config = dict(
    hidden_size=96,
    num_attention_heads=3,
    intermediate_size=384,
    norm='layernorm',
    qk_norm=False,
    tie_word_embeddings=True,
    init_std_o=0.0,
    init_std_up=0.051,
    optimizer='muon_variant',
    warmup_steps=200,
    decay_fraction=1.0,
    doc_mask=True,
    train_tokens=219500000,
    max_steps=13398,
    dataset='wikipedia_en',
)
Each number is 128 + 24 x the weight over the matrix's rms, rounded and kept within 0 to 255. Layers, rows and columns count from 0. Numbers have three digits each.

# layer 9 MLP up, 384x96, rms 0.21, rows 130-274, columns 0-95
135149091138102108153143168143104109129129111116074103096114088150128140078126099135108124117162077122113132085112130139150119080184109142153149073131138139157148119122114133149112140147124127107165159126095145132169077127088100187157118156106124091114097141079122140161131145130092118133
127148103115139144121130152176080148093144162121126140121133118175108065131116092085115094124135107153125137159158122135162092129120146105067114109156090111148151116112098127136073119107082141098141123122123126133139141074148147083122160147166134131112125123101097120093177162097183149141
122127159149126136163090139123121163186115124106130133097163129102138141153105103126174120090133109123118147094120132137110116084124132091121142137143162146136135132102150162136179144143131156130130131162154138126139146134148122127129085187157136116147088068147136145110100116108110120149
126080117155113159105125146119114147109115179105142113085124102115106126115105142161119149092161174085135131168101095114136129158138097105141131141105112075122141082154130155115110118081117144180145139133164135125140192097108126083129146102121148101114128141124116139129117140118129130139
132148136155104165144139129108104081102160141125124114112134103156156109123113130117139152076165182108120140130115073140120122129149133109142092132120115122152103114163164091151118109089118116115118139144160103135119168140156129117138157094138101138117119147165105150133154130134117095104
151108101141125079105144121097130085160128145132134138151116126122123162112142148151171165067135075153128120128124118111143137157149119119157142156146157167151126103123148155120132122130114131180145180119131116111091114124172158108142178117140135167117122095119148094178098094099151098146
136124135163156161163105156137123093181150139092152124167137138099107110126093127124129088121116139134150129079173132119146103155132126121124137126166150134138124129139069168160148131099161130099109129139103150137124121141119111108120139149089127181126166117114133119138113135136102104111
059160092184136170142106124134115139153130126146103146147111135076082136132133118174116143124159116118133094152155133138125155134119119123162114133112146133097201128122109121179151159119119174165148099123184150159100147113124109129102163120154169087170151077064135146148104129114114130148
127133145125122120154134126152104160158144137117130124102099120090159099125119124162144149140132137143126136092130133113096088100131109124147114089167152101102146131160114136111163141110100106069110162195139128137152121112149108119158137115098161152086160136140072124150089163117094110134
156158095172169118140166117108123108126119126194148136108118154134159128136166155113092127123161134119141142096108131119103104121094123142166121111077138126117108124167105116140084130140125093128140136132109161119131097143147125138103157107091165154151099128120118140133116098132159132107
126140120142139137081153134128155111145154079134122114105159128146131127095151116171154145114113168108115110114181160139098141129130157131115141092108123119090119090117187117145101125162112086087090128113120106115051120134127125110088132136139115185100093165134154080141120119094130142116
096134138125081174129163086143137105126143113132145147135173121100111109055141126115097132112084108143168136116114150159142099129154149147138142141094164163079183151158169141125177162118110168156108132123140095176161147176163160100158114151098110129134129126110148125124104110125130102128
123125149167134119139163149155131141122089100073161123124132113146119111100131109163153183134123190105105136183139128143136104163148146113131151149163181181134171131119133114137134180122172144157112158128178155111152163155141127160128123150133131115120134125137136139160111158115122140173
112096149145134118145159136138101146169139139117107120069139155104135154142134122135154119100141106121173136067172136150136169113115118113103096137107185110098102104132144145186136144150140123106134142137136146110122137119147104154104114140105161172123145153127119099100102107108112112112
128140177144133129137182127153143147125124129123142106150148135129087127166082090167110123146140181142167167139158101109142153129120145125146117126148156117130177110137114081132130138130133121106161125142120156103120125125140145113136123138127135152132124133105110130132114122108178129135
140145154151161119102115144108163104134121133154133092148123144185151121181105142136114074090133144105096096137141157154124129117113087125132137128178156122153115136075139097094119140116094134125151145122136155152115141152094141194102126149138092122115148150112075073114165117104119151106
111129095162162116124154125108132138090146117141122082157101118130140110176158127125190105110141111115134164139129155128147127139117145166154149082144179152124122129123113128152125108133121138113143141160114134135113110126091124107069126167140122109138110153106163130133159118124198130136
163135149162149137092162146168112136099158117079149127122119116174129122162111125151124121092161144133169137137137113134122108096129145144100135190133102099115144163103093119164133127103113141112175091166122122104122151137127136129116102126122082139090163147149135125132092172102174122150
131121124124144095126143141143115146180154123161120133090112073122134131138108133146139166080125102126130111138138118125137140148153147119117116196151125144120169137141147089093105106191195117125153141141079141138137107146186125130094120100107122147148091134134099125139122110135157126105
146148101118191152123103143136172131157092137164125144161103130146117113112160160117144102096144158142145129118162167098110146138173106171125151088081199135178139117112115131141147147144205112144118086091121107164131145150144138141125127132099158150126157122135109120151141129124149123159
150132145145135123115146110162116127070148160115155140129119138155105132146130109118137125096121111097106140145100099128095092086119149104136110156131168116143103115116110110147189141147115149112133133156080103128112129115145153158084092120162112108116103124133120109146107123140178136162
139099124164089144153170104148155127109144144124134152157130115146089136182146140163121151159145134100133137141178157140110186087166112157142142117146132099120126138130116141108155141164118150120111107169182129130155090127120096125105132146161125140117120175092130176128143118142142124129
165157152119150085171167141161141118152100166121098150155139128117126150134146139127176136137113096097109142105127148136139140128132110113121137126122150125146135146127103080153150124171107160128130125112136101116114089135132116122135164162136145167098126133153155156149138146138141107136
105159094111089144131120151113157110119124141124143128112082133112106114141164162110098161143173140105097110128149126193169134162114125117171106155175125098156208138092163147147103132133103136153105072168135156157104110120096138129146141126137115165145120132143127124129125104136071133151
139114142141108087098127147115090130138139123127096076111132145151113153176117163099127144128142108153135108150121155110132134155170127121087178182187151152128160153114129162113159147113107141115120123121157177177168139118155097129142157130158128126134160119148161114113135085145145148170
178183118126134123086135104126146145132116158135081139147128127154120094100105125119151097137144109106120048124136109115151121114145124146165121150118123123114067116142131104152135117138149145115146132128125120122106127121190158188119126181124138147096172150150106113139108132122107109130
155135074136127118130115142145129122113080138130118106121141103160134118134163143087152143159107140066138161128085134115133182110137127174142141151163112112127144151120097129121144146089116133113110135105135082099161092131145149149131132147118117108134104112099123123151162095157145169146
147149127145109070083159105109135123106159134089123131085137125092119131061148138152121151143138117119179142108171124182126152074143111128125122179103178157122163122109135134181113077126138110149114115108129148149152114150106141153090133110113154173110156133159148107105116087101145120128
117160115126124139099131131114140110081133157147148115139154150107119108147112125150135124161158127136141117134119068119108094151113133127129173139150104123151110093118158126119119139153156147103154142164098158117124131155161111103163189137137146139133126149128127126130114123146142102108
139085119135134132147141088127141161109122117159105126132098131112181092105166162134150167169108137111119153137106105136130133123166126113147103116089109133118121161127153115116140157102156147139160136120105140143131140132137138139146166174076114138153131140171135126113071088136128119103
118127099138076139147168147099096131149111116126137100118119118084099153108088130132120158109136120093137085090120133129139083115104094118148111096172102123132098149143139118096150100111134131139112130159099122140128108175158112101125080126107090121152137167165107118156147111140121118083
176159104138153156146149114096082114150134137120105107127153080138145139117125107096114160106112158123132129141128168113165134165125146085159121158093153159144097142116137139124167132154107160118100147101148120126114164118112142113108110158150130131140122105133119093125108124133136144124
128118096097100106174096166134118182130109111151150122093128124119147158122133103120136088145150098086137152156183131162128116052171149133113149102177142115113148133115161112157117118130159109121118145150094133139118146138107066144158118116130136134116123138136140150133160109125106135107
121135128091145160136153123137125120160118108141098113111116139153158125124117144125155169109153138129093136099139126119077104100135140120117118143122124117151109112100073080112126113108108121144131120119107113097114089107119135125133147176120150119143138106143089162145126126117119135096
122103129145152153096124102156088193090112129126135134120114078163131039165175124109112104113172110144120165160145163149131088148111158127167147166122127143115166094131171102120176176111112111123065163105137102114169137170134157135177091177150112124143148114107128136133141081134144138122
126151094140131154122150149139156122142116083165094060091140154096131135134108078145081120127135117116106152132103132143099116103137101122094146097177132110133144126112121148178157085136150142163148120113121132136128135175100121069116118141105124131137151142159133147161123164136134145150
106132179127175111116123116117152087137142129118142141154100093115122148105140172161096148119122145157136141173161134119194127124120096112161077147140167142143190102119141121134159164107166133145087146152166093154173130115130145149133133072138170161134170133169119174091134140100131139100
070153120110101098167169148117136110168141185141134115158164134108132144117122124105142128114140117157133140131130111142137119082113096113125118112118152140157092069117146112132120126127098153109124122164113099125079144099162171159147166109127136130132089146148141167104111194087098131134
125091168175175167176164145136115135150119195114123135112150091130146086138130105160126111153131128163125159126136117139170111139143107112126124127108110112159152137180168136180138144173143146119123069134140090112114093122126115152140121139122109109159134104139114169091116123102167145171
144144118114110082097107143219094176090128142155151130115121123115106098147120135129161125108166118094135104147102151138128114091201131094099095147131138145148097140111124129142119128089163120125116108091134130158121138116134104126108148110112122156151163087118144160077129131105133125120
118142148114121128102077169154122116087165124131138105117096125146123133113096095135154119117135168115155164124130113129137151134162144155126119132158149115129122171121158093167153112159114143140158163158120138137126126128135120147076095143125135156124145082088118120164138131100127116112
089134139124150102148164151151132135141068122141165063174116132072061126140119129121155155108133137124128142129135126135098121124180138056173102118181160191149139141108133132128128146119127112124124146141147173170146140164145110063167128199111175149163146117173154136143123101124099143133
147134088128147164118128131143111124079103134132136139143159113126102153135097162101146169129110149097122129137103122108134158162104159133121098150145125123152138108114100148119130191112135148119138143166137145116162091108130098146096107128115142123125126181164098128135084118186129111143
107117105160125132184137144156119086146134127096186157138133060103148115169091133089188129134147124183145094097141146110135135101133115137100133166121133110134163134124127124114127160146134126111097114086107089173144132117176106163175144136142121128111155117129104111160145155097123135068
095114122124155110143119167125138076112116136131119132139106163104116135117165135116145147118108153126131076134136153160095113155120123146142167121112093129100141088117107106178103146138115120134171157184144097145103116111143122123087099174120124133138097154145153101144094130135119144099
117117103115094153136144135147138154110184120128096102148136102149164122138124128088123121122109157116144123100144118095126117142144133134081111095117099097173140132139163094143158138146094104114115113127108109117106141127173151153089120111142091150135124099134112161125134119158143150107
135122139120139133104151153182145126126085173146135118165142134117134157095132113149112150132163145102134152101149117135100132139135154173164154134133167130148134121100135134123158145168115112136097137157103127116132145174179153110128131149125149106132201099099131120139138123139138117160
114168148110089103106152152120125101076172137172129138122119179125126109163133141145139103083137195093106123145134169180132163122150098159102094100131151126127109103100146114163123138129110099147130152118131102103150109090132128133081162146125120161115156169145124137143117156080086148129
127126126099088111127108148131148122072155151108070120133178153131104086140114111084108157147116163125139142089138122133144094125155112118148117076115105099145135141127112132145141179100093046150130134146100147130139124129128152093090104144122109118106084172138144105160109150124126125117
166096120116109128091106144121138134156099124113103102112123131151103088112118087154105095119130100146130113116098146109111122071130118098112102140099134139132142146108125061154125164143147155146079112127123120080175121128094126093114095155164116121117107130135096106112123104113138142153
151117115134092123093132110129126147161111083146124084120129131099099133149114116097134150143120087163085125133121148132141137150165119164139123157134140148119149114102118134145129085082098143108168133132154168137131138152135101114134125179118098122088113081149122098094106097115096094160
096124111119110138119159100126140114082098142136141138153132141118089123100109125097094119111132148182112151082129108168097138113124113148147139133179127129194154099143131076126133116110109135186096129117136156122155113115137140101113120081103172169077160112147152128146090155100121131105
070184078144126106104146110099098121126126110123105135154142121112144146101196129117105117135114131120130118120101108147137096140165116145097136133104134094105139117159157113111082182094143121140111158167156137156078112103102093134154143138152102114136144148138130152178135128111135169105
134139133143135174117163106130108125166128144098153118126107141091135155141134082086106091125134101120153097146127092131126132108124133105075095131121154147146148118135084114126180129103150155135124165093143152131112157121135135098088150156142093125183148096144130128109094158125158127130
133138113100157164168172119175106103109137135139137116159173121105133142133152109144172110158147148133133141121106143134141146149139117113158115114113142134115137138118128116152187155112153113146155134157149097151139160141107127155124109131147115114136175154093128108110123154084184105108
071105122145172103175108128182132113110144167155095123133119123155097100143130148158130095126146129095094175128107115130144122104141106130126097158116121144129109133152123100194146144137158140170134110136111141134129106167111062136097121084070114110153109122146107114155133135116130106140
134133115151152135174145152128186143124111117138138153132106149130125135097131137089157087139148128109140138123151109103106128127140127099153110133121101106132165129150101165080127142130126130160168120149150100174091123141131128133139100148112159073139140164110115154113102133088129119111
133138129097147126171119118158085113124186170124122141153127146158077107138126146139166166100146139089087103183109142123145156130150083157185177153124166119132145170143099133168105142158120128139143123124145164100148132113133128120123159141139134118169094150121103143129130178105175140157
133141131114113151095141132124124131195107100106104090138127117132115114161107143114112123145130142150122125110158089157133125148124084103133158117174129143120140095152147107108161117138120132149096111169121096098098132125123090074110104138139138141115095096122121092175137101097101103073
152121121132100146091112140152156122149077122132107095120168138134143071059151174118137137163113097125125120145116114118124113135106123114123126114136180158130123154117124128132126137102139111110102130147147081176135137109118139109152121123132181119092110122140133116072132132119092107121
153104084201159107116103121123112137129157135135152074127127122151097167158133141166086176079132119121143113126133134110117151168144108150131105153106145110126129093137115162106135135144112117116102148107140138089147147184120150123120130148131109116094154152168176116085113104103085088121
153094083106105100185090095150085148165081116090114169115122113114131134130114140097108111102135131112148119154166158100079155070109140107106138129108125160100128156099135153115164173114155152126100108077146101099144108161111107134081110132080097047193151123123107135093079096086101158186
150130117072164114144144140133125152146098124126137103098086138164140128116166100107172117149136126120106135118147126109093189151164130132114116109103129102127125179157163122099128113124117104110138131166169133126114126127126132120099129177141141148099098109142137108163089147096086110171
154121133138188105132120137126114151151146147095098127148163087096129132148108139145128097091102095105150123143151095137103127086086098128172101113147108134147137119105155122117106134122096153073149141186103133132136070120132101159108125102077092097105124152172125133119163110143140150090
150103103141113167118138135158119128150120115115142147114155149103093104107122099127109146117125125110107092154110149117103103154178141134171146152144110166148129155136164145151132099092077146117173139132106118127127123148115148114121099120137162154121111123138135127146140124127099151159
154129137111114175099148141161151118156131074150157105135128109125131141120108136119111133085117094135125156144156186124097123174132132106128177160129121080111149110126155141121175129208139136150156085181147097151097104126114132148137117139113140148113148146141110138161090173116133131147
108164089158105149137154111134159136132140131138170117121109113137107171104086117115102096111125096150079171145142101130087107150097158163119163168122118142147120126117139120116142123138081143119090202093133156144125137132129131127075128149097130113115143125109110126135113151140086144143
145099127110099105090145130130112140160121138131147125140159138138126136145136085122164144152094082125096127105164163103149134128146158162114104125110131113144117151142092116108119137136127126095108121161110141139167133130100078126096117117076107142122068159102136095081108104085135158102
149126149131128106109130137168149138114120133142137098142136125105115139154164112120138159093151116131145156132129120128127168089150099145105133095128120125128110137138093096115123104112117108133152155149118125089157106101128097130149113113145135137111123122142154117088100141127126147110
127133130123085157137169148138156119084166170081131118090115134142145104119105108121096112099140133092137144134127131142178132130166126131127089162160160152103099142155129081109136111175148140142122098162115095096063118140102138140139149100186116128098115094121099132146094165124111145164
093133094146137108149164176136151101131094149201142174113141069116136131083159127121126157135100079134128111136147133182168101121104133127167102105176156144193151143146148132120097104109134106156065153141155128163092131134143082106116098115093129142134162148115107114156150103147136111125
120151153126105138157124121147164098133129136091124089164181072136134164128097104140194105140183098134158182122137132150184133125176098097162139112159183105125151125154151178130127130161126135122141146154077117116088138128135163119171133159131121100129098142115138152194147155088128155116
105129113159143170132109122136126151099119161122161159138095094082123137154124128104122124123182184111144128153101097109151123109157129089136159104132131098138137130134148113098150175092133119136103133136105161156113135109156131092119125129100089164181145120171134134118134134122153117147
133140102125146130130175131162131084128139155167160113131163135118103157093151146123159164122139142131104121167128083083145138132122142125118157142082117118103128139133114129140107112133133124112097149107089117150148162141117114097141117121138077124068130147117131129121142114100130139118
147078086176129127109091151088130114110118166130092121121106102140097088116147143177128159142140110104112135137115108145149103120127116116124142116125146140152146137077126092164125112130159148145102110133138147129183119130147130138096125133122121129102159119130109056128191130140165169162
095175087169124152114131114131122146119114130098145112110142106142107137148085152172157089138132112106135123142133105135134164150107131106158112117107131137096130113120139138150126150125121115104099104123108144111103132109140111137117140146127114083115070137088130119122121145107143129124
100179104116108132168124156115181108121128102117119112151109144121115091158110114135084142161141131135166117125142103136123159139117090123158175131137115136123150192141108113088145117131166156146141119143114123135125124107157132122116146085127155168103078128172111165073132119096136141145
152109164106122102110102147115132156148107141148125129117130125103109120150129117131195125144158150170109147113125111097095128103149148107113114101114170119140122116165137125159147158134096182118117128047149166175147113131152131077110129131125158113077117113129145159175089151079134113146
120155074173156167153165148159131117128083127164106151177122129125149121174110143157102134132127154112130162119156122126109098126142092149134117117108128108088104098147132115156150140126121124147123122118128153123082100150079103133131125166158092154151124115160128107153163153135100149121
135123121150121139113141133109175126152098110111168122093106105122125140119146152103189140072114107122098111086104131111146116102144139163160163172124161130156121152102145111130144125122162142167129108105122136105124145119122102150182181143102104132137095147143153113096111120103080126131
121161155163126173090150172176103098116063114131126123174159158146119126097163153086113134122102153152136130117145115132178147128099106142149135101135159132108166111103143122129124177102126144140131094134093121150110152117114139110137142152119158136142155098122154118165127153101125175127
129096118100129130116124113124092168099134089110130138138126134143111142077150141088151132100141065081139146105151121070076162146118119170160146153115106106133117141122149165129139115146135144113099137156137133116098161122158084114127169143101094136079114118148146117141126104106120112183
144106138150078091106138129157101092196121136133141146143173129073085114113144146163115140135178133069166154141124096144083112108090135129131093158140116118140139133134125135144149102150135142136124111149131109125116106163096098123102107130132133097137080133115157114161127106110094126115
107143101107135130101153092153142139120110166130146103106117123113142124098148132143124167113160083172074147144136153110069155111134126114083114085125087118130154127159130130145141146119105150095124116163137158097119138104141118103109155140118098111080130124144148158096177145117144096141
111149105120132128104135144131138147076124115184142159156103143154133139121184153094122092129148106139121137103129108105169134144152179115115152131103156126165108131132126084144137155110131175124167124099112148102151138126159126104150121146108177175167158117153143071145136115138159147093
142131110087157092149117130113123110122180149094102111161131103138122132102155138141114131103057160115105136145062127091130096103148095085082121138142153116184188131191144128161144122078110098119150127098145100103123114119141113134131155129104136131118133121134140139112132137133140148120
159123134094142133096106124113156091093147166139158154084116106140132113084103134124164150086186161117113128114174133082060137124085118123129124084119095113160178100137121163127154117124124123139144127149156141169138139142113137092108092171130119130140132133124090099137147141131117124166
153123123157106154117159121075096101156118135074138123137097118102100153123114097133126168136126127103142093108120133095132127088184138183109139119127115167160173138120146109149151101101122125125112140142153112095103175140150072129110143130125119152130124117136104128168108107143133134178
110148108139113116119114129127110111115153114147125169174137085159101124109109120144154132126134120147131147135160101151111132132152137093129154130160152098129176103092131158136124135073127129127146155163181075166079086137086116094117099136129091133133138119121171104131182100123160154151
136119098093136131120090140188131102126147162114132098116153093097103114115135145157121107162114159113128154114122131166113096145140153121074107101149119142134089119128142148093143166112117114136113166117219155138139102160118134146179157109139141087148159110180157105179071140124121173146
172108129101088116170124128134098082144116133127127083080143094085136153149113132106113106092133120117112204148143132141133156111128133118140149096201141121143118138122135137135132117151142131106101125123166121128105123114105121117125114107164167134137114088137129117126100146102077116129
143128102101112155142148152139126127130150130158134143154137156127150143126152140162131138129090123123105093115129104138152089106119162165131105139154116122149124109135126090133134201135111119127097146167132104172120113089145132121072119082155120110097173116117129089133147120128161174156
163145092149157125100144095121139129105153148117117122137148094120123131144144170104121101106136115124153094150134142125161124115156075136158142144132153099119155091152119149112088114144118117099122175112132145099096181084136108113109158109124096114119131106143145147132085145138135106114
126138110124140159127115112121105118153152147126131107116153108123145124164152107078129112147117115127151105130123115141115122142129114126103126114157145164074108151112171124086168146137109136126125132151180092128138127180124129159111183148119127106137109126146114165091136153108104093111
168150118120128138120116144184143111119134113131141101153148121125088129115117081170156087097156140108164110131108140138137099092139114159155123121149104119154116167190131087138144108100122141167120176104107140143088147115167120102167114124196100139143111109103118100147129158125138128151
159085130136129106132168138117164159134120147125096082165139144088126138160153159144112126138140120138106153118158059116141103155116124117109113132162132155134126131127132081122116133138148156100105160133136137143151136109105082133100136120133111087127107120094169101102104094145096129107
160158111126149139131131102107124109117149119138110135123100078105132120105101172164135133166127116153147110095124124122153156136119088134160158102120135096178109136090151105125125105161151140095134115150129092116097094123170131137115153097110148093140123141146139141144119132094112113103
144104131161122123120140144135098103114163116119151126160113142144048146128089126134162139117128098183124111098157115120108099139147130126114189104133114130174147128149142139105115101153108120102130176142105150092107130156151097144122113111097125141112102122187146144140108112134110097134
117125101142129125166099137116070116106126114105131133158127131127131117144164130136109113126126136138096120118147132130170131154120132139141189136133128161153116116153106108121142123119129131089094157127153149118131082106152106118095151091117132116133110101145140099148120152123097105197
127145104102136186126141120112107132090080166111126113089131102139117152161120125128100117102091132130093151098192164169141113111133113114156172085163140103116121104166148140096127144099104107156167184093152125110111129106141128133144141136116125102123175160129161082110142148102143150121
107106144117117141150107176124125151096153089135134133145130161137093095143154132131156147149168137142108151102103093144123159105110121137184137147126111136134113123164120098119131149113170104134153158099135094180109102104179098117110127139108152094070130120110107180131116147149125168144
130114127103128096104131131153126120129131116108167085135149106141155098114106080162151112136156148129142141090143123109084115136132123125150173109113119145137120098137129105140160146122145126141144158122160112094147163148117154139090137166121148138156140115090136152134148109121113129135
146124138123118126145133105117101100080160121131132164105106119128103140131165105141101087151123119126131169126119116146135109126117100107110129142113123089115157091135078101154116123140103161124121142103129105119140123173131148144128168081113132135121076114083146135154118151087141191145
093129070145100141116086125130121144083154149126145115121125082094116137093078130129156162125106131114103160124153098131158130130120129169122082129158149122146127158096127090156100120120149162138101122164136097146116152110124106150151098120159105122200106060137096090081130140136123129131
135162139155136135088122162128166135104106108155145104076099138110110136110113150145123147130126181106120090108141135108114149137096126185138101124154120152118156131130155115092114139106073124102117161128159116141092158135141133139097179146092119161164095162109169095160117122102160168139
087092103100119121143157131158167169115132134092129114119087077117134117104125135143168135065116175152134123108129094153114097156126134170115137119091171113128128160169145101053111134154140180107144135065132112089141136166159088138164151145145131064113162088145129106166126128102113185142
095174201073179117170129124141130117101143145109098135111150135074093124128173105142098138128190117113134148109096136167125147116124110090111136124103145111154152155159124148104183143152139130125139156107126128103126127150148111120085122153143130096136111156081149161137137101113151165155
142137113100149150123100110094076092137144139123169141148132149123112175102144132054104115135121096133162115124116127142141135183119134107172156115111184078074137135122174147139155164120113130171104138108121091133131141104158120059136135134124139094127121101089091085148122118115098173171
158098107136154118134155109122171084103093142106136109143106125101099135128157092123114146135129127117114092082127126070132087139142120130146113151143121111126108199132139138112138105122091134131174165140143079126172180135132135130119137144124146153136078158152086128091137117137106137122
185126147129131143138140120111102110168118120149113141137125145135112145100155180111101096130119121129120105119161099119135138139143121142115130143152135121140099117126114161096124151115098104132135124140128110122135124125126126065122159149121181129153098162119134134148129138113151124147
127144136138135116094109113123141155124136120128137128127129092143121139129128182181144142129131140143141095162117127123112126154108148138086118168151118083098096126128153121141165126114097125163092139114107153134173093113136108127114111155131115099103157151151175065117132121075127116111
137133157108119103084127162160133129144123118141128158112097149130116114106114112117143138150109107164121079166139099097112153116144155123116078141099117106133188157159112152166131132100134138091133174118152172122169135147173069123114137148155129139116115110178145163103134155150086136159
125129127145135143130111137110121131107095142145108094149113142108116118132123130142119129159174151118092115196157107084107106158105141111146098128142106068123164095154118116119146115123163153099164151113115112132096163094137144168066125114140150150122156115123146126135119140113134172150
124101102134141111119129120154087111139154127134166172134122143114132142120121145130119123129110106095097120104125117101141110131142159158146142139147101110165129103142079098137085157122117099121147150138107149122119085118136139140095132131115170180137100109144067150117118078146146145173
128153082110119091118127140120156084118195164091144122130131107059143167131118150109169132118073138133166150103108104078118105130158118141141157158125046089136127131120085112154117110159134111173134140137120134131124113134157106110143139082082165152099087102152136073132099093116127087130
166131180129145103095131153145142084167135145150090113130179149127109145107153120149115148148168164075143155120175150119120126135117118102195134144148130099129127124096178174144166135122157104154109165143155105139106157135122176094077108179138168138157126191133105149146126126134122100110
124140121130136084126146144128122095134128135089156169156150102169126148151144149063077120113131096119136125172104071174107152110130145119143077105104099170120129138114123141142136162149115095141154148118124087131111124151120110154142100122108134078138168105154110129144126101112137145143
147190080149124103172159115155131129162104084126131130124145142123153120152146120113116120150104144116149121124129124114191109146100136108165163148126147123091108120135166134140076101115152160145151108098127102121116157189176102170133118142133133151143111126147119126137097166120110150117
113131140113135141130111156127136135125160118125137110121090136096116152120182172182109123156116162107103147127191151184146150127119096131108145157137159092101091112087136149114159122136112161187093122142158139105148119191101118125105149110144123129095151145133104121132122117100109122129
149096085135111133083127120125111131153135117102109118124129161136125133095155158149116121136141127106110131097113107151078110121129104161127125134081128088151134118094095146113151144124128137138150131128098109132143130129106118120128125137125077126149121126151116132160117081129112082140
137131098125152154123140133116121130112115101149122106193174124184136113128104088170101118119170163166121119172109121161106154142129161120127097146128138143092167184092151119113125194105140141103127121119129101151103114180125142151124110159159137066075128152084150164130127134112154132129
168143171138138128110187154142155113125111164150120110120145100130076103149134099122176122112148105124126095102146123140139128123122146129114142127095118096109096137146112112158121132106164102097141101109120103128126142158119139127106122115184119158092153097097085064073120156099167160171
072130126118099129073151101129143117165146136140165143117135136085125131104144171108136102141128114106135141098119118122110159139101165134124098119078094120126142177147141127154167143161105175144153106133133119139150128138098121123133144123140137114096118102172131133131123115099115136111
131142135101117125158149111148153124133179140137117131131107136152165115130095147127131188114152138163075133133104110164174111114096100132095134082142133114085117123156111164114122143155094140116117128129109112196124124196115134110127104172121149131128121159135129161119111147119094139151
122129104206111152140099119137117138128146128107077100124163127126116111125137111140157125105153158109167085134153146158124129142122104175161106187162145156145108120094141138139147150143117152107141128098135139150105118109111150127067153106124157151128105162116139089147113131121126147107
125109100121136149115133137104131127126108123123115136141163128116113096103071162089127131156163084102091101097097087117082109126179155091112115143111136136144138094100147143117139130155155113150134134112142113128090130135145137134138100138085128122141097110090114147115143080099101149104
104129127097094077108111129119107139121131172118082137110129125141169133099110111113137119157144091115180125140152091140102116121113089156130129126142143133142123165134114100164131161145141155130155174173106124152140124080100121129114117136138127152076097160132141096117128135095115130101
170137107143124139160184098153133096105082139148121161143142122111130135153157190098156170118141137122117164091114132112138124143158127095134189123129142112123101160134136158080158100151129141112142101122105079161178105155124112135140154102105133110151108120184153165141134154118148129166
139130120106142161119105168100108135123124156105128118111164105127110082167092058132132126137133113115142144144136092147162127134134096153148133122194119121123137134120144079150121100137148105171188138133176100143138145104141108148142126174156126099143139166131097107147148099121130132155
169118115154175136128120106143124103170123107110111105152161092101136099089126091132115132141145117142136148137142122141100133106151129133114125123123128155158179088118121188177149085142135154107144129153138123115127138120135139131139122129115136114136073147144140129090150123128120115128
119166144124138118137170096136142121129165167063115134126079104175137102115130113112133115106168110128133150133168130137134157118090118114121140141103150152102133138116100147112162133136098161110127146141126125138135127151090184122105165128148115146125151137132118145120126167165159146144
110123113165154145147080144131112084162116138116142108163129131103109140118165119141135132103143130141102080089097138111181106122102125149107146093109151123179143105108148152163120118145160131118126127133135165098115100148132116164115128172116145106135130129093144110144093137082116180110
144134109123110132136146104146151105124167130133132135114098126078135115115123142166130139110156158137151136165146136130148095117079117143114113181130157160170102138162141111089116119141141173145120150133098114141151087099110134140181123101157176108142104114102138118114098119119107154169
135104132152149137139125130116108080129143099143146137157125114104109161144147132114170147128152174103118143132156093143110119134140088136183128131146133135109118115152159146154142109099133108176101109144097149122117115145132138126162119143119098124159157154148149098171123190133154133130
103114125157138132117116151090157126106150124129086119161118145119087122146122110154094130095138167135127095126141102135136193131203153072096072099101108135127119096084135134191150120142152142130128149178136106097125126171137130146096099113116110099116142171154122170108109096125168132149
143149120141186142136138150159105097116082144160128109152146155150153117089124113143142133118139100124138139139154108168129094108163145180164131098142083094141123115129117102138088133109113099158127116165103123174130125090162152136142132127098150151132132110133118087169142133142120137134
198120136149131137099115086105117113094151114120137092155148123174115100093134125106142160139131118091107132175155170124136149129138083131132145107133132143155170128101126131139116128097129141104097100147154128137112117129136093100128132121132109150122127101129126124107127142117071103150
138164122122120169124142110111158094165137172116112099146111152118166124106133158128158099091076137121130142103132115122125126125115152174111119121079169136139151144088168115196108185112120129181114131125128142149128157115139144135098133126126135176149160128153151136100099137110130104154
137105159131107098114145150159117162145173167125157125073129101156171128151169119136147111092125119094125129117122159160130123137172136129137154184140093109120177131141130111119136104134119175159131148109162104094149126128125149134110117159085112098154115124106147128151092104137097136162
127137108123118143186143115097114097100154112084135144087147088105127080181129126137136148145113139147157099093107132131110135089085103130155175152106139149231147099142105102127132156123114137130106075108095097146105113132163168151141176127128126130122120154131140111115091137113132133163
136160084132074108110115134081147110118151139114120126116098106126140177137134135099131143161130130170117126123119148102122138135104101114145134124119091150095149106151131148124119164136155126108164145112087099119088129131202090126112115131111094111098097131173124136128158139117125145110
159094109148115093135142069122096146135150134147121130116132103121101091118122131108149174168131113095159138157137138140124148113143122165121138135107120126124136133107098133109164155140107092124090154166130109159159087105129144133142120137163156122110136165119113065163083161104093144146
112153157152159133112145141096138114139110142150142119114140147126100123176155130117110133130142110137144141152160103146138142123118115121141105171147160125105125123128171091129096128106113074155147128068119125134161142147122089114114134171100167145122134155173165115119086067101121059115
163141157103126088090138147103126115154117131135115119120135125138139166160173107123117140150155078180154163126172083132123120136130135131134147132147114143129157145177122120086146158141104141118118150133146108126137112141165158122138124134114132136098149113114133146131101144139149117113
144123120096183169150133128198118124122113133108136132177132121154136114124182134115143116141139130121134147127141126131091165124117125148168150123146110129143070169145102122147131146118115101133156126110137055087102141083167143102151148147128144121157101144157077122096142095123121135134